From a checkpoint of a small transformer trained on Wikipedia: rotary positions, tied embeddings.
Each number is 128 + 24 x the weight over its row's rms, rounded and kept within 0 to 255. Layers, rows and columns count from 0. Numbers have three digits each. The size before them is the row's rms in percent of the matrix's.

# layer 10 MLP gate, 448x160, rms 0.276, rows 164-193, columns 0-159
095:099103139093100158113074106165157115107126183158111124102083086143149149128140129117116132183149121102111132141132132121106104135129120139161102110145111101097118148091141136124145122151097139140095050105108105119143138103145133129148133155121131103120135097106147127121137093171163078125081150118098124079128123102113124127109139161174133123094131096094155159129133119142088121114131157115104103160148162109124148133109166138129099078126156129126119141101160139171108109092135124
098:176154135117102183139109107110109126160108126125134127157111119118119124137102121126140103098106147124125135116116070147123130058161140089149135157126116122179138123158129056130161131172138107122104096153104118120165111108148128129087097102108164121185133131116118124097118105118113132120200114101133106127171111125127148109149110078119145108155090131123098117134155139112104155095188119146128127143117118129130143119138146119094156130119146105092139154124143089164156125155099136
103:128138122095097152098116122130145125193087133100121116125133168168125161129101097148130139128141107116118129135136096103073167129123133104157124130103138149129149110192175130161143126103131110150158098087142100103101126135142135095176110102106155138141113136104108108150169161125139089137165146118163095096141120124107117125120133117158093116147104110119067136149136104111114138148129151139130158130122134083107129147107115151126116119118113144105092138111110056077119108121153181
102:162124100177176104096116130143118125114112168114119145135087158126115106127116149109144135143174143157138125129107128137104143153128128122161138132126154145084132141163153115134123109100063177122131137103130178153142132149141127145123106130136121139140136128091145112120126160136097168103098119178087164121124101118133100076114149141131072144153106100138128123126137140183148178092102116133128130137120126119164133144114137122141121169108100126120104185101098097155178136078157151
100:127101150105148132144140108155138163157137159111153129150143121088132126107105145104091162178107101166129126142165139119160135089140094144108158123083147107135115131117099100101112139126104158138102058121146120120165131128130131158127138109089122149104115092103150141082134110143069129157163132091083136147110139125156094112124134167085120108135087116119132133151104146163095113153114082152114118155149100156146147153098137144137106111139129131119135128134124141085147175105144187
099:105148134102111103135104157120128136142113112171129117059121124151123091146123140139115150136118107121190117158105123120121133132128152145109131165203120102158149129137131123090144146157148129160161154150104135129142106138093154135126108122115115170172109148132080142170161157090138104172095158160161089155110094138084112137069132144095112137148139117122152162123137123103137143112121150117117138134140107115106129109128184119124169134128115138109068144113151134116084129114103152
106:122178130111115129162107139145107164135144094101119155118165119154105129110154126105163108068107132112151109129102110133122105140089128069173119127141147142157185162138111132154116159117135155137103127132134184144117109155126151088112134116121128152145134113140160197111132126117082140131114115111135138161117157139091147132101125071149067169145144138101140120096125122111113126100120153089092147156144099090129132134138135133125122127147156106120092098087091108149142115094150125
099:076152174157100171099158126094126147117120160143126151147078167167127129096098126099105126154129107133155164123124132097152163161108110103125119144117127134140162093094119128157138096124129140108076109149110091135150180144095130135098106114143090164109128133129131136135118142168141104105117101119085101094141146118107113158128111160105184145122151097116139133151148154111143177108150130092094178139164125115154116112149140152136093149139120136127121109142129113151119152120175165
100:121103129161172152139137157106161162104088107133135192165089151116135103149141084122164152129128101067089130118104145141122078128099133138100138110117129117108140117152127112151113103129107116136149087160149158108125108122138109134152121135150133107139154126139108136126102139097130133101094157131138105152061135133096127126118157103120116138117097121139068152127117163085171086158137070138124081129117142165112142115134153096128127145116187159104127138126144086119137135122112124
095:115125125143099176150154089162127111106116131102162137153142130163126132133148124155098109151151140173096157085140111127150121139137117114124135128135091116164122153133102126130167174141083119172156150116133135111112167085106142164100098109111096114184137170141130156144119106112140164102108114126121124082151139112090107130136139134109120135132110086142191107130095122120119114131136146111196139098083120129114109140138169132095115105140105157132153137084100149150172120105101146
098:126102128164118133146179135152096135114127158111117116132100110097148117158111102097160110122126138099125086099100096082133098157133112106098087106089116115117067149088114129113138128089137141175118146132165148112157132088142096169124162141128134110125140105147146122184120158124110132150097118112126071121116131106104104130120144109167135146133095134132108145107153108107113151118139109071122125160085072098133092124152157090135149129095180131115114112130116112138142090110137134
103:153146148157108132150129188178135153126133124147125119129125084095164125134145101144120111168154156148157141183107153107109107105155147113125140115124124116132141110121145144122173128134144078144144113137097135149101114163072109156154136143137155139106139133106151088120108114163148137146113152066120105173078153167142133152151090160057133117125140135122131124117136142124184136086105114095127146115122104097139131172128129143140118103101142163133148140157153148120097166124109109
101:146117103118144098126137148114089111111152117145103178146097123130163139090173114108099094127161133150154162068157149138139103145156132090199129125132155165113142107124137114113134094121098156146119100100136085137141113183083133098126109157124130140157157116113110155142094068099135195136149128140129122117159108132121121149124142131156140093109162109159142116141144159146134150136119110126156163122102103106187144105124135101130134129107145121110141126157077123122156138127141137
094:132121127123138145139157104141095132128141107108126170118097160149132143147112117128114127132117163164124132177118137092136166110141151150174093095143094100108139168094080156090129115114104115076164142099083166098123104127113094070144133116142130146088115137100162152100131148152106149116177126108118118125100134132143152105125143125157135128095138094168151148143165100164167151105165143150093127125130136142127107111075147086121112115104166135155122145161146130103143101107146114
096:109147113191153116162109104081119122074109090085099121133120112130131148124102075169101149110116155116100121087123100121141123136142108126102124134134092083095144135132145133136117172079116134167073114152137160095103159107116130140118126110093159160122132166093122105148173086134125101144134139166112120106106099132141121131171105131146097108150118137142137107147147113090134127113157134101137113122112118112155179124151142145161132171134134134140144099173085131128090121111147136
100:095106110116167119118133157147123117162137135155130137163175176148124150134163086130137111121115149085128160116154137123119112104140149123118123115115127155128168110055169115117145100081126154099126112121108118167122179143128104134139112123119098152127135128080144117116127110144107173136116105087156070125121168145096116120144104118131130116148101114102140125130138155160124102131110090128158153137124074119137142152169122164134099113142089116128123163125129173119156126053126163
096:109129184119101142157099122120119134131134082116145131137104073153091169164115129148089116110158114130155143115121130097117131128131125128104169116140134143108170126163132133144125118156150118102154128114151168119126141148139121119139122172094099143094159119109083112144139121188083141104103101135072126116118143126143115100115179158086122115157106064100109152119137153132152114149119121118108095143131123088141093110163116081120079145149093105145148118156155170131152129124148120
100:174139138101119168086172111149110130116117130103128167156151099138133129078143120153140077102115113133148131165134118084097102137103126094106122131144157160135134116104121154086142166123127119147131116168127148134129153093145135151137119125149191153141137138106130109125155106137137157093113148116149151145135137138107155101157081163147076097115127124117178150127132143163116112175118132090133125144152146096099089151139122110116084102136122190134135094134105102111159182126149125
100:113114120126116147152159083093129124123127151122156148136183116136114128120127107144109113122121091169115169094111157166127125085136123106181130097083172116091140179108125145126106094137124165126119133149130143128095145142153145144106185088145137151124103113173140136135118169160124179149127148109111113136098131117123110124137098140096135121106145105126105085115094155095121107147166139095111133149129118148123103088106139162125113139107160140107192128108134098112071149160125108
103:153150127183154128148096098127094161137104144125133124114133128116094107143138156132127116099077134112114179134122124131115161141089131112101146130103104144142074162137096113137161093105116164118143118135167134089123101125128103111133106111132161133110137127157099122178166154111103139112102072116139116164146144108068131117138116117161116096128092076115127112124098129146133100137136138076143123117098149114128131093098128170094133127129173172119128119087129103061136114107137135
101:147131074105121071123104153109098134151170128112151126121156135125171135145100157131095115109130129135126118122117142137104095071150125113146144127137114105111136146090094147109159123081074123134127080144126139150131139136141134193102147134102125164097095143126121154152135138158119161132152132088119140133127147141129154129158186160088123168155139100112142152176161111138134146100107084137113149155155078112153114134096144164117142124124102106094127098110152163121137168112144111
105:130131172092154133149113080154120088139097095136134121138106121167100157140131113142136156083153120107115146146118164167167118163099134097151128139103078187116121134124163154162125146091091145158099128119090151125142087098115093112147143096097123115150104127144118121149110122119102134158111135108137140106158077137136123119095128118097114146109092152123103117136118161158150137166133129127117186128109115183091130146127136169122141180099146101124131086138131134157112100133107108
100:164152150159149117144108135142102128164143113128141130117132101167102131176118126086132159064165149134127171126147114084084131120163117096125091082149164136130122167131124137138139162107111110171152111164115176086157151121139174135151140137106127098143116096153111131109122133100143141101140084157130118118125109141149144126153114107121128136101112119097140108087145118141078106121136140113152107173146088171165137131137123125155092122134120114085107114114178151098140092154112132
101:138132146070106099149122121151115120131132133087123114127133126124097116181109160119115118105136139123177125168146135150129129135093134130106130153149083147154107135090161143150155139170131118147114109118128171107077108162159140145134139154122139135138145096130163100129105128114144174133093111131111170139089093111116052118110104119140113147143138157173083163124119113105133108101133182144090082146111149140113155092114157101117148100109127135162091156094136128169108135129143123
102:099132158122095108113162114142125130089126149101126100143107132129192161116133197166172112096106177137168137176152122129125089097102112143162145124133121135140153095119127122135140159135100146149112128134099143125102142094100119122124140120155152161129124101136135132160110149127087104129165107103124150145130137082120146150127121139076103156186155118174118099169101127127158087117131152110114114147131076103158126124101128182132131119094128131096094147149127142130165139116115121
101:072134125132156161100142110154136126142128113137128115149143115139161140150132089140141108156068163098116141148138142149137120105071102101172176182158104135141126088104099112120132137141136145094118171134125121114072099101122101118121136113173085116173140104124106136141115127106121123102131133125103125136150131156130074135122123134113155128149137062121151138154118152072134127150128104116113153088118119140085163160115111128077138097087105159121117149132087143135107114141134141
108:133120125110105091112147094134105125104186137130097119094130129133114121116166158114128100134112118146132142105116122081139117144176128109140141136079113091159155096131109123142085140148131161135147138102145154104116107121125168144189102103176132123157136154100170155129173152172182125168153124116115147171152135148099142134171099114162130111098160096156076128101146158102104134098127143104126121147158117134079142125093152144108159102126119159143127130130135130113141118133169131
096:079102153111099145145115109114156114172097137105166169108108144131128146155124107057120140142104116138121151132101115158101147119097175135126155116179124129112132137140142143137140159140153119114120130137099129129107132166104124110132115104120115133156104148114105098121094154136114095139176123107145116106136115161101125117121086141104098138110110144131144114139133068104187134140123162107137156145111094107133140107195152154082147098164153121100149117176115115122081092147158106
100:120135126112131107149139126161141105112114102146099142109120124153128117127121120104089106094112157118137123140142141101123159171139129157099149153151103092078140133153107086103118148106134123169138149160112091146131157142134146120140115109115145065149108107117077117171110099156092182171126139130130171160083155123125108119103087180131125127123104113116114106096097172128130135076146117079060104093129125138139164145140150114098143116101154126147121123139120121143111162159117152
101:113150129165139150132141136142135126096140123118150141114120060142105155154133114096130116101101139147135153131154134107156112100120135132167113145131119171109121131128144138119156089136087096142169147104156069093086081152108186152124139127074153143136115119110151108104157088123110104144102135104125118150129133147111108131159120168123125176097160114105080102156126153104088133110143094154142135127141123148134121108188107162083125112119149125142128153122147174095120159101125160
# layer 10 MLP up, 448x160, rms 0.29, rows 164-192, columns 0-159
097:146118117099183134162120128103155141127117127127156090195152131131103124162106131124144135135103066161119151143152133131132135109134109062106109108152104147143112106138162118127162114128150154178099141101123141132145144138109111132142171161135116138125076130126135152095148122128081152117122072175118099112155104130155151111097154112160133176164105121131112177106091115144091125114148104122156145099134150134114151125116150131173146113139158116087126124132125169103106138127138169
096:084089097140127132107136086128163129100183091133133115169139140157149159106134104114125072162116124156157119102135112164171127171123170160121145108169123153147116143150104093119123128130120146103120157159139123156144130138137117172102157164112150098145111109156144139109146086112141138112121116151119132133103148097135104137125192152177112142122144120130096113136124108121138125141104076092160071163096151115133126137170122160119121144130158154168134122135117086103103157124130114
101:097136145135193154175102159164095119162139103130088111112115137115116086161166128155124082115144121156191154131113138121092101136124114128109139161150137130142131120120143154114138121123172118140101128147139191149143128109125098195108116152165132117143133132111141179144094138099144110174131168097115144150107149116105107095136111161121129135138154130108155132125126117144145114120122116188119124143121145171120131167164183096123129142124119118104164147113096142126124134118097095
101:130094109132126140157100087136139124118128162140166120112085116129116131128073144135134117099134089108129141112143157133147114099143127170121164084167132121129115139117131121087158129141071125133121165142145074109151133146146115118128076086119125158147104136109147109144124161157098145079110136134107155158137104069130093128180131164094105111123107137163134160145130119135165161164087144123117116103100113112142177104150133146094129112133120132094164111127146125152164155087147155
100:130106112149118140124114150152123082141158137141152163138130160083148116143108140115125124103121095138154092131160119107151136123126124134114134109136099158169162138108131118125101109073149122123107067141112117111113177134129117139088135144175147099140116165137139118140104111128136142111104099164136153141131129126152073146103084139119100096134119121171152166141082129163120146188133147082125108122069144136131159148141100079153126099158142153118106169159102158125119123132174159
101:149132090123146125130126125165135128106101131095168148145091108124140133171124092085141116146123105115161110120132083191162117141111097130119149141098117112100137107121166107144088172108132148149086135141152163100120101122123098125131119093166096069108146125138099115117128137112106136139096156142118177142166096116129143155119141153143161140100107106095097148155129101150115121125174104133100151108155139104122105086117086120113198093144135135133098170121117138151142114108111108
096:130122080145174124069137125087175110158170143090087153147141104112079123118170148104168114148154114118141129146113107152164094130078178089109104144121151130121138139175098120125137119132133107137145081169142191158111125121090140124147150114125142121147147103123155147153104114112105106101139105147120152103141129103115111112112153124166089164126130122105130153127124177137125137137138163122159155093120156127139156145088151126134107104108127134110120152105144111108167105133162137
096:115142136127153135139120126115158060118152155179121165130116139138172149147135106175167111129117113142125168147145098145126141123127122141134134139135134136111101111171143141095114124097111114161093123104144128104102116203153159111160165123156114145164128179135144143120113141141128129120131077134182147140150131140145140129121139100142132145107079166134124171163172117159104143139134112116087139099098138139114139165108128144149149135102150108160098105092131188143141125166084116
102:123148157114132074125130077117124116177119145133136133088148121151090117112148136135143153095124157140132149099179146109170116120125112156119119131176119131104152127125152106136085147166080149133129141155098103141145133119134161068171131144117106135074108124129147139122124138150131147151154139153133191144149107117114158187119087097107120138101101088144123148125149103132112165092075140176105165138126102117145133135136106109135120114167116127135124131169149110136085116104112145
096:090095111143105088138132112178136121152110119128214116119098115147111136143115108132158117113150135144111119089160115138130148125141118129131154189108118121121115157099099168113143150122121129113129154151132153117125124119079167146116115105098124061163158147107135119069124130117105111108073101158104138106107155127082131109135119130137096152159137100116134129101139114145079114123140125119156114118159084146115125080102130150138112097158138127114132103109104178137113102126077118
097:111128153106156133116119109087152172135145100165072148137111133121102074119136129130140132130113129168152156139173111119131123097115130119114124149154096113145123157157150138126143138097139113160182153119142131124116162093138104111180151060129136085114138123127170125150121104131127157123127156152121145152096105178129116097098117113139116080120092131167088131067104128116148124112151097132121086161160130148098091173129114138105110157142138120122111144152115184145137115126153131
098:153100107117167167150179145130103107102109080141093104101123130123096111113115112097132120124115119101150152109101133132089067108091139116117083123156147079127120125119077129110202105132155103108130130113160118101161120146110118131159139134141111134104158143121131125149100102136116108143124112156115171131119092113121147121111091108156113098150131174135106121108108145173137123129097123126145108139120121097102148120150090104176078186104111157147100158147143122122129122171133115
100:125160150119116102118157087095165123112137147137132143147092106125116132132075113107091172113143121138135134116127130110126119165114111122097135136117159110125141112134151114133161139135189117125141125123148119155158142087180145125122125108139155130167112143108149147111092185139183122129133107109155102127145070121123186119145095126099107153089090140149135182130144130088118128145135129124131090174152156096104127124138191134138140099175122104109130093174116138146145117131132082
093:183133154119099145102133122089131105171153123143120188113101114106146137137148112139151123150106174159134125150130147129120133117173115111128106126181109097147084066162119135119101104131144104143138124138110103128083120114113125149091098130168064110094165110132117149130122128119139156108139118136119144159131134103154115118093116088106113153146141151146136101180147113138128110060155123145135156155125110131151127086145156129147153099109138128154165143183158151153117142125144100
102:151094140185177115166142149132120115182100102111094100148129142130136125146138141107132106114116095091132096135115123164128127109130109139105150173076101120092110131168153108105085124127141099150132099155117119165162118152114145138149116096118110143090153157173121152113099124141176129121153121099146118094174096118104102120147148137129075168121131158119097142107107193113134127095105148137142124116135116139156136059120109123150101157112154123128111116140145131103106122116109150
110:149124152095095101136107111124143137156097109112132104190057140112086121128151142126124101161152134142135133134130149109125152158161151153148150149139130075092126121153133136119117114140151087101131134104112156087165081143137136140128132149173124105116134083144123098166159121132100097117145116146109111126167169135165168144141158156094109128109174124116125139135165096169127149114112108153090124123106149130167091135118122117106164125131176189104123101138113157155119119133136124
097:119157113122128134132130162126181134095164133100148150078127125163179156102117109115127102135094133081167147087109117123139142139116117106142116134101159136131098132107181157117146147111133120114121137114073101168094128168084162135120117162127096134112114107158101139159111091170103133125175125141094093095130114124147089111115100137127113106124102101139131196128110110160145160086118137135098151133114136129125159129148150136123128128170118094098145179137104111100109153123110111
102:105120142128103196097165119169121121116126166083099134116115135120125124127138114102132116131145098088129140147142109170154133126168123132124109165111182140117122181126189100170124109119136119138129139079075098091135134130102131113123129094111145117100163121132121155143118118151130175098123132110090120157127123142145108073128164116102173152166120122110135116134113122154108154104141151136142098102099176141130149080129152164154130096137106179147143138165137125134130143108158147
102:132181143065143110136106117109130155124154174145092137121122134158115148141096120113099140116136104112096148121085126155096121133108094158102134119104132131128071120116133130131148142168140149168141104131099124113129133154076102157141135147143158113113174128132144121116105097130150163104153125137116171160118147145152106122155153138128128146137102169141152110094162098108140129131132096117121181104140129125137070147117128151126146122105158134125158115130061205134131148129096178
095:118100175145128120098112110117155114163150159168131090155147135099123170131097100111103082124143120116135113147126137145126140139098122110138133209117117121146133161182155143128099128134076088133100135156179134128123135111107133157117088110080138092177138126121147114107137135122144139174124165156112120093174144115126129122114188137149165177087162108091150118121132125176089168147120149102113137126103138121088150121134117113123129137117133123129123130139141095124094128109146112
101:132111129086103066089112131127141128194147134096113093108101131104163136111133116163118161117148095115100152086153082140156123108138132160132114117145103130137116125094168086099136136138123078102175138135103119100145113153132113132123114163163135121115144139128110151130141134131183101127125102145149131088144107149082140116143125137148200171117155123148136120149127108142134151138075124139054110127139119145103134123108107125142137148151136157132128170121111081145152140157153136
096:146178146116159118169109129176130114143088142150151150127120140116119144146083103144110176086170099112126124142145143114132122142103145118115157152101120121157133114125165089108159161110095172161094093102136138100114137129118112128127153129124124146118119127094127093163163129122107098093131137150159140138112113146128083142092157169158077059129166141139173140153129115147106124128120090112124132141117110095159124123149116150116122153130165091104147095157124084091098137108099135
103:135135148116132132124158129129072135124137062140106105167108145145107151077173123132127091131129128103134127117128162105145142167112181126118174147123114143141141139086115150102121150117141117184064129107157172139114141151152144116131144117070127144125145125142131149148149158148122128168116120105139109159137149121104107120165129140101152146134123112083127080168142112091128089126129142088119132127126133120141126075135104069112134133127124156117152058105144113101155148142113122
101:129108147126131111126119150155136140114147145137141120132121160164143176145100099160129145120121154170094089101140132090104103155164163128130070153124147106122184115144140154146065135118119129130132140121126112134150103122116111073109144084120094146129127145123138155152130078125131131135110076150163116151101128124134130148127140075122157146138129133119155135158112158146093159138141080066143170099154134072127133117091147127114156155141125136137153094144103110126089143153174111
101:120109074108098121171122153137109129086116118132109082124140129137121144145130111117098140095133134118156124126130120143125097135148172140095090125115143180141143064117119143151123089140126140164119110115114124109123117129137119108143054148092129125131068103106171113163125162128107124145147131167162171139116187140122132131113138141120129127103109138114099168124124110130097120114167177073096100133095119088155161111095099138131098113131102134126103118119180107111161126141105121
096:128102163108103096125100166125130101142069141141135065068149151152097137141102093096122122089095102095134120120118106100117149080131142121103123147149122134128113142096127154116136151094151126106110164124122101135147115131090172163111089150111135125175153159129102119097118155148187139179147111134147112162119123124117154141136116119127105100111112126144104126115073143128162129116106153129151148148075149119106133178116130142156136096139142144147149100107141126112133100165095107
107:100154077122150176153153132122097139099083128114122139132110116148145176126156118147108148126130098161107136090135092151136101147128150117110153109156116156090125169145129140100178129154118083173142137106164098141142139122106073116102136149100082132084138144103123134157112080076151120100117133122124118093184158124142127083154119141138148121125146138161114105122116132147104100130143099158100121127134122142184104133104132139119118170173121147139134163120151127152122158128148154
098:107131137124139162161151184176119116081101091159118108122146116143172121139140108160145105128127137178149133145162144115118119151128148170129138122117142146100079138141134143144112115153133103114137088154134175125125112129148091124065097151102129096131145141148151145082135148096160146100138124151091140106146135078143113152122151171151175107089118121141116130110107140147142105137099134074110132131132114161153106117127115126106097148078129104118140176116142126075145140095159104
102:139115133112130147131095098094161109153115129120109058113142096108114093139135157128115116156139154135125096144149114116122139126120132151165134119111142117127096155163136072139154101147075164125107096087118097127111158147111135128140148125163099098121121114104136105062178120144113142129135159129161144091141112125136117087130077147143124103151158143111070105118119129135094097126113116162163100167155101126113090179107107142161104079117149128159127139101153128147141125106122098
# layer 10 MLP down (transposed), 448x160, rms 0.326, rows 164-192, columns 0-159
095:132134142127114074118132157136138166139130142129145107164145095152115110111123163117148099130121112131096111139113145170131109111164129130168095153106149137119135116155142169133102106113158088119112094114127150137178158120121098152094106128177135135134115118165120206137118116129058118150121120124097149129124136147158134167108107151106102182105166147151165095148152154072106117090142116143115169119095132130127080148129145095118156135164119122117112111158129148107123160107124118
099:125121160147161132142088131162071157138109111123111150095109117124112109145145136120133136131148107118127094152153106111118063093098141095111139114127121130123128114078180146098092121095173144151142134114113124138124153130116112092114090132135081169139170164120169151137080178098108127160121148111143129106148123163120125127142129147116135130089122157116139086171105122164149122131106115138139103141082137193168140112146152134124145146148125112099161137124111121174168119113096130
100:142114119106114172122133063154144125127145121093152102092119172125142157145110092134133124173149150128116154147156130109164122104098111114127093136135110150107164126182140128134121114123122110132182131144125151159119110124129114122143160105159092114151123160162103114106107184107091097115135128148114140123109100141166123143127113137155176130132113146133135160123147093161169114139088143125166080150118128121157168087135099104134129116121080139120110111117104172111119051132136151
106:169090118103138161151163095140116144130090101146139118120162126134150081105162116089121169162123131122115159124123117161089129119151130104128120116096116092171109127101125102146134168162148145122153124119141080118132132091196129181105134146190099136141135132149096120145140099148156140162112119145160084108136142157105113126142102118116163121155128132148135115160116113128105154117133127144152094115124122159125099133077129140137165126167135147158169118087105165154148169124138156
104:130108144157130159211129161112094082163121147129128103136092128125109166125139148117105165147123123112136153113157134118128117146115119166109121148131154127103122143101079131134088139142118100162105163131129107153116113118124094152120106130157104095158183134138133154143168113128128137139125090100127087104150155118125120144127152172123106105156125156094137132149091107075141098125146104149113116139161115185160092054106134146134152133105120178146094133135162125149118123136109132
103:111139097103117100062148152111127124156113110143100142117102140158150105079160197151146160134141099161134148140166141140133135159136161118138109120149091101130072156096096113115154125157099133095136107108151113142147086114071130109155121125138124141107086107141135098116122093112181130143135105132133118144157119107099116119131125156098115142130160146142122098087103146142153109140094128181138121158127081156153102179145154120143115125170110140092116117141128130114137138156142150
100:088107124150088086128115179138168148113135116149111141152124161140169104123105136104161130120133120110125138115152099123120135087146118141134160126127142079130128152142138137161125139101158170161087126137126067153105114147080185111138118141129144141095139125089176188128149149071118131131102144103170141144110122122120115123104137103138110142117137133111121108153108137137117134113134107161151157157085109104150124160125140116117054139126165140094132167110088140131129135084146112
095:151108109109154137105148149147087095134133114114123112129189093115116144124153151152141163105161116141149153107090175174115133153082163159119123130114141098125107131088128106102148141095099126158123127156107110080112139153148091097127089123098160144115122145150114112116069086106137107147130131129165135153152113114118124133147117084112124114122133116092157136094106153169103137121118122169118130147120145121153137139131164143098142111168068122077101126137130091164147118118179130
103:127135170128152111202084142141130101111086106147120113089176120148101134079137125139107141112152115140082140135108108138162160120171133168142132107092129084112133128168104111082098139110139112136103138075121124125134119156138124142107157153102124127118062159138092142120130138091125139116130123158162169125140083091172126160140131085114130145124124107137131142118108115152144106094111131178126132153138123178135127129116126137128143151160110144153130149118101153174153119103140163
103:154144129084117133099104110104158173158177159118118075101128139129158115143132113142110170065106145118124121157132110126132123138158128139150115106114189169110113124120136117102104102107069126132131092140129121121112141117129138114150164095122139095124134139131163131094160105178133149182123133133137092132133086138136155108129161131149101142085129146125174149127168092150168118155115143168114159136120131142110175142140093112155184137106130119114126135159161142157142110149103123
097:135108099125111108114102085143124116137149176144103102168121159094114112140121149135109126133116178108099142169102114112101152119110163127138132111111149140157117120163109117104100179169119135123145098135119129124062078142129113089136134083135125094128114107111153061072160095147118152142143137111130116081099131142115092104148124142125112163119145157113115166128121121107121131194118125124153103121161099113133116127125145115080119147104107153097135113144136155096092140125130176
099:123119118140124074161141066105150133134146138127158111103118127158132110094111118145115178124160104161124096103099085108151125094159164118116151159130134135147113122136131112145123111082143148124119131136122166125115091088118116138101118176144151129162135128167135152151140100134109149115169125142152116104152133129098134139107168118144148127063150158113124146133175110127127145134163184129146102076104119145110122163095114116101172122134144142155093148110150083123150082163161128
107:165096123102144158160141169135073104122094109113110132124140095137146142107131129144090086084131136081144120141153107162129108096170104088146117057161144138124139107122147171144110160087081104099140131138126128132115142136093136098128129107110124139120125132108161152147143144107131174135123122109123126114129140132131099150111147106134123104113066135193099089138105132169098104146161131137138130080171088164115164144128092122125145116112154112109130123117118128142152157113096121
096:130135115128097105143123145133163157159150112115094155133153125124122108127089107121150143138169178148148135118098163108113110129081109124121132144151117174146157105120128094156099140124137126152120101130114134107130166095132059131175129120106161070122150142130165106153120144130171088127132101137143114100119156075133126101122163138169144109116103150096129118098149140147147105120076109110103107095123102124120120168099095135127145172115156128113123122074117153100112114160120182
103:129108151085138090119088132103155122161134125141092133082115132149131103129131166114144161170088114137115147110134153130111169107104141121123101127119114142164152048076117134154114126154174159122158102092139109140097104134135105129153138133142131097135091127172179107117106149148130126156161131148142102140101173149111102131136147070143141120074163105142135115136105127115193110126148140139156123104166090124148148136158129123078162137142117136126116141158121126145128134129134115
106:140110098118122163124108085107119107138139108104111096143136144116122120152110159123116119120130134152119135137106085127124118124119124144113128128129128135104088136090095131141121143107175157129140137074112117086120117174088099113139114136081142146182143128121179165169130125166120119131107128129105145119117126063091125117137133123130115115093061161142160131119144149110117135099103141099160079148147107125103139148187124112147147099093184169133147123086148093123158143148163161
097:118130123129156136121128090116121133102109126165128101129056106112090125129136155093158128112159129105112120167125144096161113127108157128173049153124159189118130119110146138109074183110147116135108129146130104164130154146158088120139107084125100154130154126088172186130126093078144122127120153137110126130147142147096111145142141142135118110134134104157144127119132104139101084116142153117149120110120157166111109153117136157105133138125118190116103090111133133129121106117103110
097:153143144119124137091088160149161112121104082126142104119131131142133137169098113151121124142131115101148075127147130162147108126113136137101120131164138154144113122114138165133086199133124133123150115121132135159109114093171091133107143141127143134130154129140163126144159144128126129130093150107201147112118109100154156120089135089158109128099092145106090096086105098095142144126107098158142102157108124086133135162153098153120072107122101165120116134145193145117135129165143134
104:113186125109123119120116102155129124124151123126134127125084117180082095127109161113109136125137105131140134133159104140164112132093110167057145132123125126137112139105142124124165142093109132110141076144111129130083150144120136114169137136145137143172152119053111142126152118122107175131115115138138133099108109101109127113125150130131152133140145092153161179109122156141177150157162118156177137109144141147153145146130105101105110115125114104184127164140115124100177151132100175
100:109127105140094097150100144127091115120149122124159120098143160141166106141115139121177148136133149146131137114129103107109121112135106148156167127166112116096124148124162119171088163127135152146096162103136079125172155137142107146160138154129145151100106088141169126129139146134182131138165133081173125127144091130126103153158154161092121090124110145121153140108115133180152089116102128144131088084137123118110141123094095112098137145113075146092157175137123117136150117165153113
101:145124163070159173091121069170131136160141162111143126147156120148138116162113128094118165138141124108120088123116107144135110100100169116123156125110130133104103110094141129111118117166144131123085131121120106150105126075116143112141087136157192107097120152105141120120085144087130123132119113114159116130103091133133118131136138125121165139124143099091152121142128057119097148134131137125126158104064102104146097120155117139146137158115143106139073096134126147159117114084106116
103:087131121104132133159150111122107160142134114130111102093135131135081108190156127116138106123125176108108166122136138150122156091124127099137133078154112081085132117151121166125194118150111133116128174156139150134154184133159149128129143115141125141157111115123142132111161126154112119146117129118126135138138151169076137153164128122104110142203117127148141187111128120133119119142133142151141120126122140076130139135109150147133133142134055131151103123117136118130173090124141189
105:111137153135100117118123130133137106132142122137141169168157193143125137122123168104125143169117079145139143128153122094156164140115130056111113163109112130132111145087105110146128087131109123096103122076097145117117164099098135107084125146145108107143109159121064140123134128143169097154176101125127119095141095134134117152102149167118127157136109123081146126163138091181139073152134124128143095124107106117115133137113116135162151159121143138173130109094133147154131146110119137
101:131145129165117170123151146135165127121102085142107185149126093136114142129094142153126157147092122152100149135125121159099087125094151111165112085128104112138111153146107074132119126113134124082161140136130085116133090096118161124108134084150096151107136150129127147137126087159086081138135108150117094134115113102096154134131094117138095154109115080120145173124132132140154151118136133157088183162137086109116128130102172140111125128118132159119157104145100108109129117105081150
104:127087138105126121094135141148123160167106104111137109123130101113121142108138105169148132124109090170161119141127114130137152138149164171128122102135105109130099130135103136073146123100100136055156123117131112166083102135102139108130138123109114133142104124139164144132150158098144168119155130074094205136103125131150128099127094127160140111127125124124195118105157109142174130118111111115174095163103105143101137138077142133130116122174148096148138122154130115160111112140155148
100:083128104130178144128121129104196130144133114126110104126111138133114133085073115127122139104124146122176122100144098101121117153131142105155095125157135124137157119146108175133134119105086133104116141174121120123114164162094102095136146158113114148113168100135114146119109148111094132074144100156104151123160128102139129086132130151158117128152140121116087156161166172153120089117130122162141109127155130105128152131129125169064148146151150157167132167108116165154162156147116116
107:105140106130148115120139126159132129129121116144073142139114120148140128152121066133092138137153165155141128177125149102129139094163111118145115092166120156096151140151160139186133125101120151147174128143124121072112108142125133134080115126107116090135130099173101140124087119110098168129080129092124140062143136133135096110110175115085120151106100093155122108155120134131149115148156091120106112122109081114177112138122162143125119137122115107094129133165112117089146145114120095
100:120140138097106128114149094085127113121115156138136145125099168121142135152090147122142151158101129121121140161151102152138118142118169071164124126099109089165147157138127079100102143107113130117127121137084131153106098139162104131132185111111130119122150150069086126103141113162183156113127065157129111081134138110101116102133127119103140152100166158144144123155144157137134080114117151129148133118128154103101092124167159129132092100160139154136136119119118139115145065121139109
104:162065159151151089163146118152148146120182118162163140126148149137146118120078126100185126119101101096108133154125146118151074133122134116113090149133113131074149125124070126137089113154143117123153100127167123130154137075103139133110117125110093106126105111129125124158109142120113112142136128087085144134144188123101127133169134139164159087123057154103098125126145140126113097138119131159139144117112139126128123111145152148125097139136112115113135133099111088125126106115081121